config.toml
head_dim = 32
rope_fraction = 0.5
bias = "none"
init_std_up = 0.051
optimizer = "muon_variant"
lr_mult_o = 2.0
lr_mult_down = 2.0
batch_tokens = 32768
train_tokens = 136800000
Each number is 500 + 40 x the weight over the matrix's rms, rounded and kept within 0 to 999. Layers, rows and columns count from 0. Numbers have three digits each.

# layer 4 MLP down, 96x768, rms 0.33, rows 68-95, columns 0-95
494537538452491490483491471503519506475433510550515588485545463481530496461454486528494489519542514515485501490473483418515421484453494494543532474486492559455514547508486520507555516513488542525526523478553465520512506467495506470489525452472428573485504480550617529441441492508470527535
455519484484490438489461471498468489438429535497536468398533529420512458594512509536543491484544522511558466488491442424560480525527541526441472530463516453531474560473443472464476480526412498470521526498523451480517548495505551488511501467504461513491509589486501521523543453542496512476
513476542562494523527515538535503513559485527498516465544503448542554474494513428472550447459549488523507459501528529502406523538426511458548584468514473466493422527483546522575484412524500495542506534534475505490523505470529502503540488612539454545505461572427496469532544517553447476495
437494454470523544565441545395608528530517469507490533411486510505559455479449516457466488523529537492527508488636528430497463525439489520517447449478525430440475468561484490476396539500440400508486492469496491498558496479521440535516448476486476510533497503437482478553440460422534561486
441485577484512468479511496429474532516516573520524495644492593567531451480504555506429484514510560508498515505494454515502503460446560508510542442493566512550534521422534460491521526458477507543524498470526438546521514560560454548485509525532568505475500500504512462504499451546529540544
582449597516538438530520539531471495471526554518528455423494482507523469512482505555541416501528508504510486521438413441456617545544474548467543475545571553575524501548515453481469483510514558459512464492502460519541498529493503509551543448527538510451467530437477547474522418498537573442
445466496614530447559416517490444471431473524434509456468485440414542470492545545549501489522526461580549495502473454532492555505474497431507513484476493527522543523449462536473568471508557532538437492511456515428464499469456513469487561401510486526516482477518468561512583502503506394506
502512428554506545451471522428457523553454412531486488501468534554491517430476412480549553486486569554483533483482464465487532469505620487505566483525490508493446520538395532491560469513547509523513465538480465562493545465485450478535516467520467516581529471539569471485528533491438530477
471536550413463485470461550508476471454485420447543451517466454540509446451483447450563451483559515442531462448548549485449482547556489550513505460524484451512539516536479553476499449532512482511486497467466528544534529460462507542541521528501488530454507487540552600609497537501474527554
498468528468553551495574463532468488482448489481492544496509565472485523559441570510500462502488514601585500465420493574476521486479453518509429483484442499416492510447424582528539467504534473419573471571511533528476473501477543484444438544499592484509445531509486526491564469533546507535
452465523516499484548531548546601503561578479498558506554501505540502450403520489570510513531415517545482455470585556522470496460529532517517542460531477527530498543586419486497503430546475486470495537432461504465501442492531454480448482483500494533475510559497521424524474440483511517522
396504437529506652530556474551412537516471508581505519503494480442482504550470552480551512530438484565584582477476405565435486510518570472498536497486481516472517510537545596495469473521537481503533464501416498494513440497571514465454451504509558525541499500519559468444522423473493464439
503464572505457397453458475522573457442528467576517442428482496488531478494445520529393410551542436507496486512549445519525425425547375584506505538517559502500399507497539445487489558511529534522456466462474545528474432484456503486519557510492527459481494493505448524546516487511453435532
511488394533490533444555510495494438513424455589472409534538481485460481512474519478447538529456471521511518549535522519558520553468466453480471533528522473457460521518596567507541559479425485497477476504477477486503513479522485519459492467471451505446532526423544476550563472487492516511
507554421517481468513467559577428510489378407534499482491487464434435568548490493475538503511481440497478514505483555480539516548474489470508457463427489509431469470553415517462521454479519513546496534473473493497473456540475551530531464441477490469500459497547545524490530475553513460502
399476468461523484500478498483463426483522561528530552461543552465511529450496542540505413528471550389473503442520501460456469529524454489503476543499563509492501432441547425493478504519499433515542540487518585469458521515526485393521497527546562487506487526524527451483454496534475457554
487528493494576571518550453487455520555550548402474538481481584446569457536496479499502455511490504455528485525548518487494521474512509493480457498510483479475568527478446467525543400472535540470524550480610499478516539513562491535472557472517481515460516478457448469525464462468490550474
596529505474493510477462484502551471408470464559516492499478454504417472513444445502479469511452491508530473502524511460519463550487500529507487500518489499539515495493521468522499436529502467499441516507463530491478515533516559457503494483517583487480546524553450411512487495427496500486
478465468431535468500480510506510420471532494504496498542481482529521485550465470539515460479563541494551519552482414563508516491507489500478482521430575549487509406506487510444434568483501430450482544519527532570522550429542472522488499487490490450497542421471513533458477522560581501545
521440545454493501445542512592552496570502606482532526556433502510531568376539504513384497492356535525562492524481468575508508526482555556512441414476521551479552578534538607474562539515524591534539523484467546461517438534525477540505457522479500558509475515482529490472509494460451495512
547519477505584595490526543496478520539503404452468480527543635519512514610447533448523509494494507445391445507469514492455510477571471484501526531476515458473453491482520475510496454458480474472481417476575566566439521538557437552499517446483508456538472579557519477521455518494476574451
511531451537547485443572468552469508444480536527493566485456467494514566482538444552472531492571585458484573530510545438533516529555564502460507521471493452541584513533565461570464500466578566529471468511534420554535548479460537529555501523551457508460482423462478557458535504520543533560
556506533504459538511475445504560518570485481424493480485501520480542500497408499522451511504445489486450469497501456479510507491492502496501547505586474494518566515567529529512520459518450495474516475529548467459457534459458479476498449443486498521473526532493515377439499531489503417458
581527454474519449507485452515508484560442543488496530506596504566391522484415467522520497564538489554517498528380433526485530447450510505498490469463495523465434508564440442491498474512518550556528484492473522513530573502478527531549549477488517443495524433554461471524552574502509485438
514507468491543520524510545478514494513509482462477554491502507580538520525449504516523536540521481494514550432465488549393502491507477498502561498412441493504512523522461446498472474514491524550430538519448458524477458499531448512548518500471526438528439476479496495476493609455554428466
460458530578529496432485454537496506565504494520508541541498485572495466527471570519530484461561421552513488498495486523559451426491484484483454549535528495521518392403547448510470472459512471580528496456525518549578608439518543466451526526496506444554526515539486527531536488543508470450
533492511554501433520522490465517488466567505519520482484526582490523501564493532452470485456470433489513474534516419464505448507416455513485447487581420412504483543489468482502528525517438498511496501531493611448483468540431497508591543559524549511513560586548502525512460489515469474478
517492479553453561582517484588554536490540505471448491458472491551514498576518466526515491533497470511424487510581521566513514603485528490509478567467430527469558476529532479550463586509450492503535490502507462433519531510523457565502479408564424501475426444534521549557506562531553470546